config.toml
d_model = 128
n_kv_head = 1
norm_place = "pre"
qk_norm = false
tie_embeddings = false
init = "uniform"
init_std_o = 0.0
schedule = "wsd"
decay_shape = "sqrt"
steps = 4432
Each number is 128 + 32 x the weight over its row's rms, rounded and kept within 0 to 255. Layers, rows and columns count from 0. The size above them is the row's rms in percent of the matrix's.

# layer 13 MLP gate, 512x128, rms 0.082, rows 234-268, columns 0-63
size [ 98  97  94  95  93  94  78  99 101 103  94  94 102  92  98  99 108  96 102 110 108 108  96  91  98  98  96 111  91 106 100 101  99  99  94]
[[ 72 169  97 148 145 193 151 139 171 143 185 169 155 121 140 176  93 142 121 107  87  98 139 142 117 144 140 131 107 113 142 176 117  92 179 123 213 143 127 129 121 118 129  92  92 118 123 125 103 160 118 107 108 124 108 105 117 194 138 128 181  87  96 153]
 [164 107 123 139 150  62 132 146 135 152 147 186 172 131 102 173 155 118 112 181 101 159 110 119 151 117 130 170 141 131  87 104 119 170  72 132 143 114 145 171  91 104 137 122 122 136  55 141 144 110 154 115 166 165 181  72 152 109 111  89 159 138 114 151]
 [177 135  90 124  91 115 161 122 115 156 110 144 134 136  71 111 146  89 159 122 120 123 133 143  69 122 187 159  94 124 109 110 113 186 100  94 142 148  73 136 103 115 102 107 150 113 123  86  79 102 149 119  79 104 123 115  78 146 166 146 116  97 112 135]
 [ 69 112 116 110 117 132 136 155 115 140 114 105 108 126  99  98 153 162 145  79 113  99 141 167 139 151 142 131 170  81 165 114 145 117 161 167  87  99  82 110 114 136  86 109 110 127 149  59  74 126 135 101 107 126 142 153 107 112 147 154 111 104 177  45]
 [130 132 136 111  86 113 113 130 152 117  78 116 154  75 169 132 147 130  81 113 105 152 167 140 108 111 163 152  95  76  90 142 132  86 100 129 160 154  99 128 137 148 139 111 103 103 127  81  98 120 137 160 104  92 114  71  96 151 142 101 158  85  97 214]
 [ 56 119 178  40 145 114 125  98 105 150  81  97  91 119 105 143  66 121 132 111 126 140 198 205  61 115 165 120 148 111 153 131 105 126 144 120 115 135 128 188 103 160 133 145 160 147 118 182 100 120 148 139 153 153 124 146 125 175 121 207  84 159 100 101]
 [163 166 120 210 160 126 179 116 176 158 149 126  54 109 107 156 114 169 146 102 142 106 110  97 147 153 117 110 144 199  95 125 160 140  80 109 146 141 177 159 131  66 135  94 161 136 126 103 110 180 105  82 158 131 158  67 143 157 163 110 156 126 153 160]
 [139 163 118 157 101 119 152 105 167 103 106 122 127  91 128  99 121 123 168  91  77  75 145 153 146 117 225 124 162  72 175 133  56 176 135 101 154 151 162 161 126 121  91 144  81 112  97 132 162 133 114 164 181 116 137 102 171 123 119 151 117 122 174 126]
 [135  84 219 158  87  88 151 144  58 173 151 137 101 148 132 106  86 160 160 116 126 127 142 126 143 223 176 103  70 109 106 126 130  84  80  88  79  93 143 157 156 114  58 157 112 120 137  86  94  80 121 112 100 145 188 150 136 120 120 150  69 105 162 115]
 [161 159 175 154  96 109 164 155 134 121 176 137 112  88 125 124 119  69 163 100  78 113 122  99 121  81 149 114 105 107 165 116 120 101 175 121 160 119  90 101 140 111  87 193  99 155 164 137 149  73 102 138 122 116 149 100 152 132 125 152 146 168 123 116]
 [ 97 158 104 158  99  88 101 146 122 135  82 129 115 107 112  68 112 109 141 133 132 144 138  68  89 170  55 120  97 148  59 159 172 153  89 109 179 148 153 128 176 139 170 161 121 108 134 156 140 157 120 136  70 132 174 123 132 147 157 105 113 120 128 180]
 [176 179 118 107 205 114 134  82 122 111 129 116 138  52 109 100 104 132 165 104 138  87 103 124 100 144 145 185 106 101 131  97 154  36  58 164 130 135 102  93 118 105  85 110 149  85 130 137 156  66 152 151 106 169 121  79  73 110 128 100  89 191 134 107]
 [ 98 138 213 151  66 136 152 129 190 102 119 125  90 129 169 120 116 217  87 132 170 128 107 125 107 103 154 163 137 134  93 178 146 119 183 134 174  92 153  96 145 178 129 113 129 100 126 111  82 172 168 108 144 145  81 129 132  93 168 165 105 153  91 148]
 [152 135 136 158 115 145 152 108 129 112 154 128 133 104 175 155  71  92  79  97 103  78 128 145  96 175  98 108 121  92 173 144  99 118 179 113 128 131 116 132 162 154 107 144 153 111  94  81  92  82  52 148 128 133 161 118 145 133  75 175 115 125 110 116]
 [144 140 106 133 156 140 131 125 185 101 116  86 129 171 184 147 147 144 119 137 109 154  91  90 109 124 132 110 153 104 118  94 139  86 151 165 133  98 151 152 179 118 101 127  77  81  77 136 108 104 145 122 192  68 153 139 109 161 100 108  89  98 115 118]
 [116  92 115  75 154  92 140 145 164  93 135 160 142 110 137 174  94 128  78 134 116  95 182  91 120  96 139 169 191 138 157 125 142 101 125 145  92 166  84 105 104  94 150 178  87 131  97  84 144 179 177 100 161  97 125 129 177 132  90 160 131 130 146 136]
 [145 103 130 153 129 113 122 116 163 110 170  70 136  94 123 101 152  93  87 102 135 113 104 117 141 132  93 116 139 134 177 140 176 134 120 104 136 140 145 128  55 154 133 129 123  59 112 120 102 151 139 113 118 137 145 114 125  91  90 168 104 144 218  97]
 [136 170 108 103 129 136  94 133 188 152 140 183 117 171  72 100  81 115 125 128 111 121 124  49 121 110 166  88 152  98  83  91 169 122 158 113 192 152  71 128 163 135 110 117 123 149 195  56 109 161 187 144  68 134 150 128 123 114 107  87  89 128 108 103]
 [107 176 207  82 127 157 101 166 115  42 174 139 106 124 155 144 144 118 133 158 140  79 149 136 142 156  99 213 174 117 109 149 163 126 147  88 135 128 120 153 139 150 108 121  97 120 127 149 144 119 139 135 131 198 146 141 116 135  69  96 119  91 128 196]
 [139 138  87  92 110 179 170 148  81 104  89  68 130 132 200  67  92 134 127 105 135  92 108 203 114 187 127 108 141 129 142 204 104 132 201 156 173 108 183 124 147 106 127 153 128 116 126 108  95 113 135 114 132 154 100  78  76 150 108 124  92 133 153 105]
 [ 94 134 110 157 118 145 135 115 103  77 141 142 131 135 126 116  96 121  92  72  41 105 140  75  98 130 150 201 131  89 111 133 104 133 116 137 165 157 125  66 197  82  69 156  99 108 194 109 103 176 175  95 136 143  75 115 162 127 110 118 139 155 125 106]
 [149 106 118 100 130  77 137 132 185 126 126 103 144 122 127 127 185 167  72 129 123 112  89 122 126 181 157 182 171 166 119 108 119 109 104  64 107  94 101  85 173 144 117 111  65  90 101 133 124 152 129 145  99 135 159  93 172 119 136 142 147  90 100 137]
 [158 179 109  62 145 141  82  85 132  95 108 145  90 162 150 148 125 126 106 125 123 126 162 103 159 111 104 157 161 124 149 148 132 138 165 166  50 154 164 112  70  81 147 133  87 121 155  88 150 128 106 155  65 112 165 129 143 178 144 157  76 158  77  85]
 [158  99 116 154 140 143 157 145 133 112 102 137 117  81 141 170 145 111 183 129 147 114 125 137 156 132 110  71  82 178 153 135 173  76 110 119 123 157 151 167 172 137 211 227  90 128 106  82 119 124 162 159 112 127 138 118  93  83 116 118 173 117 164  98]
 [118 185 157 125 124 138  47 124 126 122 193 122  87 105  75 149 116 124 115  83 203 121 132 106 152 110 151 126 201 139 124 110 148 171 134 128 142 140  89 158 140  77 132 130  79  90 152  74  75 134 131 205 104 203 155  84 130  97 165  59 139 136 137 101]
 [116 134 169  62 199 157 105 141 203  87 128  79 159 185 139  85 142 133  72 142 122 142 121  91 161  70 123 113 104 119 123 147 100 135 149 135 114  63 178  97 128 126 122 141 165  76 175  85 169 156 148 126  85 126 109 127 136 131 126 120  26 118  94 134]
 [147 116 128 114 132 156 136 124  78 130 168 141 189 165  92 158  90 155  97 144 139 173 173 150  67  87  98 108 121 139  92 156  90 125 182 124 117 148 123  87 138  89  91 101 117  86 155 114 212 102  85  87 149 120 134 117 110 147 139  95  91 132 121 170]
 [144 177  73 136 176 195 198 105 161 139 173 136  87 129 130 114  89 112 150 109 109 185 162 113 105 177 132 146 143 167 189 158  86 154 121  75 107 129 118 140 115 143 195 145  98 126 138 107 164 127 150 162 151 153 113 116 104 162 115 142  80 174 117 112]
 [161  86  86  80 133 117 107  72 107 183 167 135 145 174 156 124  56 161 119 129 136 114 107 125 178 125 154 164 165 135 123 113 119 164 157 129 118  59 143 118 123 126 128 109  93 100 115 129 109 173 145  46 168 113 121  86 194 182 145  97 130  79  78 113]
 [145 134 115  70 105  58 155 175 147 134 191  81 124 190 127 161 184 135 130  97 114 146 128 128 138  76 127 134 164 161 170 123 131 127 140 141 139 102 144  71 114 103 134 179  55 114 125 163 111 149 144 130 111 120 121 140 183  89 138 178 125  92 140 145]
 [144 132 126 130  75 126  75 129 103 121  64 104 105 194 145 158 135 126  70 173  69 129 136 173 140 196 165  47  96 123 188  77 123 100 212 108  98 103  94 123 156 150 131 104 144 144 113 127 149 150 146  94 146 115 136 143 170 118 106 130 131 113 136 153]
 [135 139 122 167 101 132 113  92 109  96  33 135 169 154 144 107 129  80 154 164 109 158 136 164 118 123 137 140  87 132 202 100 144 113 117  71 158 130 149 150  99 154  95 125 115 125 134  49 128  68 101 122 102 226 155  75 158  79 117 115 132  98 158  81]
 [ 68 131 104 102 134 102 123 124 112 124 147 114 198 171  86 156 131 114  85 192 127 129 164 142 116 139 136 116  97 118  92 145 109 107 107 107  82 118 162 135 111 118 108 171 113 156 119  91 130  91 183  90  96 181 137  77 172 133 160 148 108 133 119 157]
 [ 74 121 143 200  90  98 162 128 151  97 204 137  72  93  83 204 185 147 123 145 111  96 119  79 136 145 142 154 107 151 204 218  54 134 181 158 169 104 119 101 157 151 162 154 157 137 115 146  98 173 111 139 204 149  94 120 120 114 110 116 163 120 113 123]
 [ 88 128 212 126 162 110  68 101 158  82 119  70  97 156 140 131  99 121 119 100  73 113 110 131 158 118  94 152 140 138 135 102  83 117 124 158 144 204 109  72 131 195 153 119 103  73 150 112  59 156  89 129 126  90 130  86 169 119 102 142 136 171  94 149]]
# layer 13 MLP up, 512x128, rms 0.0751, rows 234-268, columns 0-63
size [ 96 103  91  93 103 100  91  96  99 101  95  93 100  95  98 106 107  94 103  99 115 109  87  92 116 102  98 105  98 109 106 102 103  95 102]
[[151 143 142 158 121 118 193 146 154 112 196 166  85 159 111 121 152 158 185  91 117  97 117 111 132 170 154 179  52  42 122 170 133 107 136  55 173 107 131 175 159 114 161 128 128 158 112 116 166 121 111 149  96 116 133  94 117 127 132 128 112 178 109 152]
 [124  95 119 122 128 126 144 176  70 165  88 120 146 140 120  88 167 110 159 141 175  91 151 115 170 140 100 152 161 112  84 148 103 148 107  72 110  83  94 137  82 112  58 147  86 103 120  38  95 175 114 126 156 170 217 102  73 120 159 131 128  85 100 176]
 [160 143 178 111 109 152 124 115 109 139 131 113 145 114  84 140  99 121 113  84 105 178 130 170 170 137 157 143 176  65  99 161 112 142 156 109 171  70  57  93 132 131 147 133  73 145 156 114 115 121  76 149  56 125  77 131 110 167 119 116 133 177 118 141]
 [148 154 202  92 134 130 120 131 104  99 117 168 176 145 146  91  68 141  88 133 172 149 105 128  93 127 145 151 141 148  90 142 147 202 114 103 171 115 141 162 153 160 108 192 127 142 177 104 124 141 108  81  97 136 173 112 113 163 132 123  60 195 151 109]
 [ 84 101 179 130  72 171 149 147 143 142 167 142  83  66 149 108 136  99 116 151 146 155 111 138 208 173 162  99 154 161  81 149 101 147 145 115 147 141 131 124 111 202  83 155 102 134 109  90 170 150 110 161  88  87 153 101 130 127 129 110 182  51 157 133]
 [142 137 110 180 149 143 133  89 108 137 131  88 144 129 105 114 149 149 190  78  95  95 126 137 111 139  91 171 102 119 127  98 169 128 137 153 157 170  97 113 111 155 157 108  71 120  89 132 153 115 136 151 128 122 114 138 181 139 163 163  19 194 170 134]
 [134 148  89 172 103 140  94 172 112 104  36  91 105 132 154 173 154  87 183 160 135 169 111  98 115 171 175 136 149 140  89 127 127 145 107 141 110 112  92 170 147  79 100 136 171  91 174  70  68  90  84  94 152  97 140  98  90 106 148 149 138  75 138 128]
 [129 182 147 122 158 131 169 101 160 195 107 119 127 137 144 151 151 120 123  63 121 160 180 111 128 113 133 137 153  97  84  90  75 119 191 148 116 115 118 131  92 169 129 169 164  62 120 212 142 103  85  93 169 132 167  69 112  86 166 155 118 169 113 135]
 [122 137 103 108  68 116 139 185 147 162 213 180  89  58 121 130 129 100 141 142 154 195 139 188 119 136 154 132 135 155 116 116 139 144 177 149  79  94 117 166 164 116 151 181 156  81 130 130 145 154  89 139  94  47 181 173 109 136 169 121 110  68 135 126]
 [136 127  91 139 107 119 106 112 136 140 128 188 130 123 134 102 151 119  92  40 112 161 198 146 127 107 141  75 107 117 117 133 134 102 133 159 154 138 127 140  71 135  99  99 133 109 101 135 225 120 161 165 188 126 161 134 114  74 159  88 105 118 153 174]
 [123 112  99 118  80 116  98  64 113  82  83 120  60 151 104 114  71 126 151 133 121 148 115 110 169 128 120 134 154  68 135 123 116 148  83 210  96 136 199 161 197 150 102 120 155 131 180  93 136 130 113 119  89 119 122 150 192 130 133 189 149 127 116 175]
 [122 123 185 126 103 168  90 160  65 106 133 134 103 147 165  97 145 123 164  90 158 124 137 162 171  91  83 119 124 190 135 175  71 146 108  94 115 158 121 129 153 132 126 161  93 128 171 142 132 168 199 198  96 108 164  59 131 105 106 186 155 125 124 115]
 [144  94  92 128 106  96  95 138 148  68  97  92 152 114 114 139 150  81 102 111 100 145 118  61 106 118 108  87  99 163 168 134 119 150 168 155 115 156 155 178 103 126 177 154  98  87 164 106  91 125  96  87 105 185 150 106 130 145 171  67 101 119 137  93]
 [ 73 113 157 128 124 136 143 164 163 175 175 200 163 138 138 140 131 176 181 123 207 145  75 116 161 114 129 153 155 145 120 113 123 185 114 143 143 150 110 139 114 159 182 155 119 120 159 124 120 151 189  91 149 160 113 193 143 133 145 100 110 143 139 149]
 [105 197 151 103 163 127 111 135 148  91  95 111  65 173 154 136 152 118  87  98 179 102  84 176  78 164 150 118 142  58  81 104 144 133 105 135 119 128 101 138 126  87 141  99 106 103 104 132 119 120 114 151  66 115 121 171 146 121 141 110 101 153  93 148]
 [169 139 103  97 150 104  88 158 181 110 126 157 110 135 169  85 171  87 107 179 138 109 118 131 167 102 113  59 164 121 148 199 178 148 153 172 196  96 176 116 162  77 127 157 123  85  94 122 119 119 127 154 149 107 108 159 118  94 145 157  79 145 105 122]
 [140 102 109 133 129 131 181  68 109  99  87  75  92 168 159 171 162 115 101  99 122 148  99 119 110 135 124 161 196 139 121 116 153 111 192 147 101  77 142 159 130 145 104 101 117 105  36  86 139  90 124 117 139 136 106 114 115 151 133 142 153 139 168 152]
 [168 146 123 146 169 124 170 144 165 160 115 111 111 125  86 133 156 120  95 111 116 182 132  73 143 150 151 163 140  67 138 132 149 141 136 103 214 148 137 123  58 165 171 141 155 116 126 162 103 143 155 160  67  90 116 119 191 121 110  37 131 136 111 171]
 [142 157 107 151 153  64 130 146 123 136 127 174 131 162  86 102 114 216 146 126 150 178 178 158 132 172 130 116 102 113 116  67 157 114 142 143  94 141 141  77 116 100 156  73 104 128 143  73 157 122 156 116 112  99 105 157 114 164 100 161 112 132 169 151]
 [179 150 117 168  96 130  94 157 168 116 103  90 138 136 152 135 148  40 135 148  97 101 118 132  61 122 188 149 162 137  95 184 108 112 132 177 116 142 125 101 122  77 123  81 114 131 136 166  40  65  81 139 142 188 125 100  56 105 154 116 153 102 147 105]
 [153 124 131 129 159 136 125  89 131 107  88 187 135 143 119  94 130 112 114 144 164  54 177 143 125 113 149  64  91 153 144 156 154 101  68 116 142 172 125  85  98  96  74 104 119  56 101 123  94 151  75 137 100 155 131  80 142 155 141 102  93 124 142 133]
 [175 148 135 123 102 143 141 141 175 138 127 164  58 152 165 141 158 137 160 114 151 136 156 178 176 141 140 138 115 168 126 166 145 133 121 117 124 119 150 161 117  64 121  86 124 179 160 134 148  69 151 138 140 113  76 161 169 140 134 131 107 148 156  90]
 [128 128 101 114 127 126 197  65 109 112 112 151  93 204 123 141 112 158 133 150 103 130 119  93 155 111 114 142 130 150 121  96 106 116 105  89  70 150 144 106 124 127 127 160  92 122 136 180 145 153 123 115 134 143  83 158 189  95 124 132 181 117  87 101]
 [121 162 154 103 157 156 138 196 132 128 114 159 196 126 165 146 135  88 145 126 135  90  97 148  85 112  94  75 110  89 128 160 142 105 134  79 108 162 151 115 152 136 116 112 134 162 120  62 132  90 154 121 104 149  52 127  87 109 165 132 112  56 155 126]
 [ 75 120 128 106 126 110 115  31 159 102 133 176  97 124 110  90 154  93  67 144 124 165  93 200 122 161 138  84  96 149 125 144 148 141 133 136  77 164  91 152 101 177  84 128 115 139  99  82 103  30 120 126 116 104 126 117 146 160 123 132 169 147  77  90]
 [ 89 133 147 108 109 129 135 164 135  95 139 132 190  63  96 132  72 114 177 112 108 119 105 166 201 137 141 153 114 133 105 166 127 124  85 118  98  79  72 156 144 156 144 100  46 130 103 179 114 146 105  94  93  88 176 143 119 155  86 132 176  89 153 139]
 [145  94  92 153 133 157 151 161 105 159 159  64 135 170 147 136  90 177 176 113 115 118 146 112 154  84 125 164 143 168 149 202  39 109 126 138 121 118 119  59 169  56 143 175 135 129  90 136 131  78 174 139 133 161 122 141 128 139 105 103 118  60 158 176]
 [101  53 123  74 157 108 143  88 155  49 164 125 117  78 139 135 139 107 147 146 140  99  82 140 122 140 119 144 158  95 113 123 168  79 116 145 124 179 173  99 153  95 105 102 117 133 122 140  84 150 126 102 160 160 130 148 127 125 125 132  95 145 141  48]
 [129 141 106 108 189  89  98  59 101 130  96 161 130 121 103 152 152 156 111  76 141 128 167 132  48 101 161 155  92 113 120 167  65 129 118  85 113  71 132 113 106 125 116 125 151  85 145 149 151 115 131 117 105 108 102 107  64 140 170  88 154 121 119 119]
 [118 173 145 141 141 119 195  99 163  93 155 118 155  93 153 134 132 111  92 122 109 125 107 102 115 138 125 109 137  96 143  89 131 117 122 137 130  56 136 141 101 112  87 149  88 114 105  63 129 140 140 133 121 135 116 122 128 172 179 189 116 150 170 190]
 [159 174 139 183 145 116 118 161 117 162 137 184 119 141 105 129 128  97 151 121  97  64 144 169 139  81 100 171 127 147 122 139 159 150 104 125 153 133 152  96 149 133 127 148  66 122 120 126 127 194 126 115 138 242 141 154 151 141 116 143 130 116  86 106]
 [133 130 187 111 141 114 100 139 111 123 122  79 118 142 151 160  90 111 211 108 174 148 120 178 145 168 171 106 121 159 162  77 181 150 137 175 151 114 132  85 161 134 109 192 135  75 157 155 128 121 113  51 122 139 119 139 169 103 137 153 171 188 116 177]
 [122 124 117 126 127 134 101  95 118  99 190 102 130 103  81 131 109 168 148  63  97 136 131 138 109 148  98 103 153  82 142 114  75  83 138 124 130 128 127 155  83 199 157 112 141  71 118 143  90 100  87 174 153 118 126 199 133 122 146 162 126 109 100 117]
 [ 91  62 188 123 123 109 159 105 126 100 162 123 156 107 133 159 130 141 154  95 148 101 115 132 159 143 134 129  91 124 147 166 121 161  81 181 144 106  80 156 179  63 159  86  79 111 143 160 103 149 119 112 184 124  94 120 154 158 142 143 140 170 168 156]
 [ 99 171 137 171 170 109 114 162 110 143 168 112 132 153 142  98 178 172  64 172  96  65 131 109 137 142  79 127 139 158 188 126 103 195 107 152 192 159 111  96 123 139  88 180 163 106  93 159  94 170 161 116 134 152 104 173 124 110 105 172 143  56 161 106]]
# layer 13 MLP down (transposed), 512x128, rms 0.0521, rows 234-268, columns 0-63
size [ 93 100  95  94  93 103  92  96  97  97  93  93  98 101  93 106 103  96  99  99 109 100  90  95 110  98  99 105  97 106 101 105 102  94 111]
[[124 101 136 148 106 104  99 135 202 162 133 195 155 134 150 103 134  97 132 134  74 154  83 112 139  66 194 137 146 120 106 125  77 153 162 101 122 108 147 108 105 136  89 141  65 145 144 121 117 135 105  99  98 140 103 163 140 198 139 144 170 161 129 119]
 [ 78 121 116  72 177 107 123 166  88 163 155 150 134  98 124 148 138 126 153 134 104 137 123 201 115 158 138 166  82  82 111 176  98 122 158 118 145 142  76 135 149 137 146 109 168 121 150 136 203 168 110 124 160  73 101 138 136 161 136 182  60  51 111  94]
 [144 139 145 134 105  70  65 110 149 181 113 136 114 138 109 178 145  89 173 111 133  71 207 132 120  74  65 160 148 177 164 163 150 149 138 110 106 149 129 146  98  66  57 130 110 111 114  99 109 158 140 127 118 181 189  90 120 102  72 117 114 117 128 128]
 [103 103 136 113 102  80 145 179  89  70 136 131 163 124 151 174 164 126  66  85  95 154 178 196 142 123 159 162 181 152 166 126  90 155 139 150 130 118 133 112 116 143  92 135 144 137 126  76  97  94 141  88 118  81 208 173  91 126 150 157 148 112 150 101]
 [122 106 170 136 110  70  78 170 119  94 167 206  99 114 129  92 151 150 112 122 125 144 100 100 154 103 131 126 113 139  90  82  92 107 108 176 104 106 184 133 102 114 116 167 124 129 182 103 173 175 104  93 131 112 159 112 115 161 144  98 154 109 154 134]
 [118 103 148 100 165 122 148 127  85  75 167 116 164 127 132 142 127 117 118 168 108 114 155  79 124 150 157 141  80 122 147  99 147  91 162 125 118 113 168 115  84 141 142 142  86 160 153 126 106 159 193 138 153 105 141 132  73 127 109 153 108 118 149 139]
 [146 120 167 115 112 137 145  99 107 133 214 154 152  81 133  89 145 127  63 127 138 130 151 160 118 136 138 179 106 135 154  99  77 107 150 119 132 117 169  97 111 185 107 123 113 145 168 194 144 107 147 150 139 149 143 121 120 166 121 105 103 144 141  92]
 [ 72 162 177 112 132 112 160 127 136 118 165 157 142 169  87  88 103 162 111  69 104 156  91 120 166 144 134 147 138 152  53 168 164  59 184 111  57  67 115 125 138 164 169 150 129 141 170 135 151 143  82 117 131 114  66 146 122 142 137 124 120  91 138 147]
 [159 150 100 100 176 119 131 146 105 127 122 130 148 210 120 173 155 107 192 183 116 114 102 114 128  82 157 129 191 100 133  91 121 128 160 132 165  91 114  98  67 144  61 126 100 131 109 127 124  96 162 149 184 183  55 134 117  98 166 149 102 172 145 149]
 [ 85  99  97  99 106 176 174  74 127 138 136 126 116 118 123 207 114  99 141 149 151  94  88 110  78 163 121 142 194 100 112  73  91 168 157 122  91 118 184 109 137 126 191 179 172 147 155 122  86 104  77 113 127 122 123 125 121 152 143  97  75 157 131 113]
 [170 133 136  54 122 161 118 164 136 178  77 141 221 135 155 130 158 157 201 107 170 145 107 165 179 139 108 133 100 140 145 136 131 144 148  73 144 112  64 169  75 148 185 149  98 120 124  90 163 147 160 171 159 115 131  69 110 119  56 102 105 130 130 114]
 [139 152  28  85 169 129 131 178 147 178  88 104 206 113 118  78 118 178 124 120  73 114 151 150 117 127 176 114 109 132 145 116 133  87 129 103 205 150 108 170 113 165  63  90 105 135  83 129 161 105  85 158 127 149 115 218 150 158 130  77 157 169 176 119]
 [166 167  84 145 130 110 125  51 179 196  84 114 124 143 161  92 176 103 171 133 117 103 140 154 108 123 125  87  95  78 110 119 124  63  93  70 118 112 139 108 108  53 182 124 127 172  39 135 123 134 140 124 124 161 127 115  85  70  76 183 157 135 179 134]
 [182 132 121 122 106 172 137 158 136  84  73  70 170 152 179 127  84 129 114 152  52  64 156 169 105 143 123 100 118  93 168 114 168 110 111 100 150 142 138 120 113 165  96  76 169 175 126 109  91  73  73 170 106  94 142 130 108 121  99 177 110 147 107 137]
 [ 90 124 136 156 103 167  89 132  91 141 150 204 145  92  99  73 141 106 157 154 173 137 166 120 114 125  94 144  81 157 155 110 127 155  99 177 127 137 118 136 131 104 171 153 131 145 151 105 107  83 165 113 123 149 151  61 161  98 145 124 122 116 165 151]
 [147 120 135 160 109 113 128 131 116 100 140 133 132 145 166  94 124 144 102 181 145  87 121 130 171 138 103 125 132 107 164 117 105 143 141 124 167 162 143  77 144  73 128  78  97  92 112 144 146 172 175 107  75 166 107 137  92  91 143 116  51 159 146 162]
 [122 100 109 180 145 195  78 160 168  96 123 101  62 112 122  83 128  83 120 134 117 158 126 171 130  96 137 135 160 153 170 118 144 140  77  99 156  69 116 131 102  70 135 168 162  93 159  91 115 144 149 109 133 135  86 117  92 121 133 204 111 135 157  75]
 [158 130  57 129 115 102 124 143 197 146 141 142 142 136 110 171 114 108 192 174 125 121 167  54 123 118 166 147  67  78 156 147 162 103 209 101 136 134 174 104 121  97 120 118 120 132 147 198 129  66 183 117 128 120 133 126 125  81 178  77 105 117 135 168]
 [186 108 121 223 158 123 173 131 170  75 127 153 137 141 122 130  77  97 166 163 125 104 203 126 161  54 167 125  80 143 151 148 134 114 125 129 178 159 147 126 137 176 109 128 144 130  80 149 119 149 146 102 106 149 126 108 101 110 126  90 153 112 124 146]
 [150  96 142 125  84 108 118 152 131 121 145 139 100 152 211 116  98 151 118 131 109 198 155  64 184 104 109 147 128 109 150 127 176  81  70 169  96 128 110  98 105 129  82 112 180 128 133 109 156 193 184 138 180  91  94 172 169 111 102 100 121 150 126 142]
 [104 100 146 114 134 128 105  95 138 128 109 147 142 160 185 150  74 117 114 150 128 112 160 148 133 165  76  74 114 122 196 170 135  95 130 114 185 156 157 128 110 170 153 134  85  97 114 202 104 100 132 164 130 166 190 136 150 116  93  88 189 136 135 166]
 [ 99 133  74 161  56  89 165  89 128 101 154 115 117 154 153 138 148 119 105 152 143 154 119 114 148 159  96 103 112 155 100 111 142  59  97 129 112 142 166 151 148 113 123 120 175 122 117 144 147 108  96 148 143  85 134 165 111 129 172 167 102 163 166  97]
 [ 92 111 149  78  79 182 125 130 145 152 125 100  99 118 141  96 133 119 100  90 108 100 140 125 162  97  91 185 112 105 141 139 159 124 113 161 182 149 151 118 164 168 112 153 124  84 146 101 159 151 124  46 153 177 233 115 196 101 137 114  88 133  96  93]
 [125  86 120  75  74 130 147  77 145  90 149 132 172 100  84 110 132 120 177 120 173 164 130 120 110  62 122 136  81 130  98 136 115  92 110 130 126 104  93 100 128 140 128 157 133 130 125 208 128  91  96 168 136  81 174 149 144 148 130 164 152  87 135  99]
 [108 150  74 170 139 169 109 158 122 125  86 115  68 119 182  84  78 121 132 107 175 133 164 106 160 121 109 105 175 144 139 188 147  70 200  99 148 101 203 133 163 134 142 130 120 127 154  84 123 168 128 176 138 114 134  71 145 116  93 126 124  73 130  63]
 [134 104 163 180 129 137 150 111 108  87 109  52 155 114 109 194 119 127  74 104 134 166 130 122 103 173  80 172 154 127 118 167 116  71 148 100  76  96 134  92 143 145 125 170 141  95 159 167 140 163 132  98 107 148 130 131 178 140 147 111 126 128  80 188]
 [148 116 154 109  89 159 176 136 141 118 120  90 154 108 130 149  89 196  68 169 123 168 171 160 132 121 131  78 118 155 121 125 119  95 170  77 117 105 136  87 151  79 163  74 181 121  48 139 122  91 166 149 135 174 120 169 109 157 126 112  80 137 151 170]
 [107 112 121  90 102  89 119  92 165 128 124 106  75 142 130 234 110  85 137  38 114  96 136  96  96 125 140 160 139 104 156  88 136 136 127 116 148  69 138 158 157  79 106 124 167 132 149 139 173 124 124 141  94 122 171 169 133 137 103 169 120 158 139 141]
 [156 166 123 140 122  71 140 109 140  97 134 106 148 119 136 115 146 147 190 212 150 118 173 121 148 131 117 120 119 127 122 159  52 186  96  74 107 114 110 127 109 164 206  64 126 136  72 118  75 132 180 146 121 188 150 180 121 153 115 114 161 193  94  72]
 [144 120 137 131 105 109 164 153 143 135 146 100 116 198 199 146  76 139 160 190  86  90 152  48  99 175 143 126 124 170 163 163 139 125 127 122 125 169  67 159 108 110 141 138  87 143 119 137 144 105 115 124  87 111 106 148 159 165 120 131 148 126  97 115]
 [134  75  77 104 172 159 167  96 128 152 117 145  87 176 106 100  59 169 115 124 145 103 164 143 145  80 146  84 189  99 138 174 105 146  67 177  33 155 119 156 199  64  94 172 160 101 139 137 129 167 110 119 136  98 119 118 107  64 131 121 157 111 117 109]
 [154  87 100 198 157 127 127 124 173  75  76  76 108 111 106 171  74 104 140 138  77  89 187 114 127 101  98 102 154 121 119 130 123 116 141 111 138 125 123 165 145 111 163 100 123 141 150 108 113 117 179 133 152 157  87 146  76 145 123  91 102 102 139 162]
 [ 69 149 101 179 154  78 154 181 103 137 108 124 138 126 123  62 112 124 137 190 133 165 131 120 166 133 154 164 161 149 163 164 124 124  94 134 146 109 136 114 128 136  72  51 107  96 154 102 179 127 135 104 149 150 176 130 134  84 145 147 158 129 105 134]
 [174 135  72 200 107  94 119 116 165 110  94 134  96  81 160 106 143 112 192  90 166 112 162 103 108  76 100 129 126 127 140 124 115 143 144 132  87 134 159 191 135 141 115 150 158 140  97 125 105  94 100 210  91 147 161 103  83 109 153 107  99 102  97 142]
 [120  95 120 175 152  91 123 115 149 128 209 131 133  83 130 151 134 112  98 192 113 103 140  93 145 166 158 128 149  97 172 158  79 147 122 163 101 139 123  88 124 164 137 108 163 113 125  77 124 118 102 164 114 122 178 139 136 131 111  85 125 207 138 118]]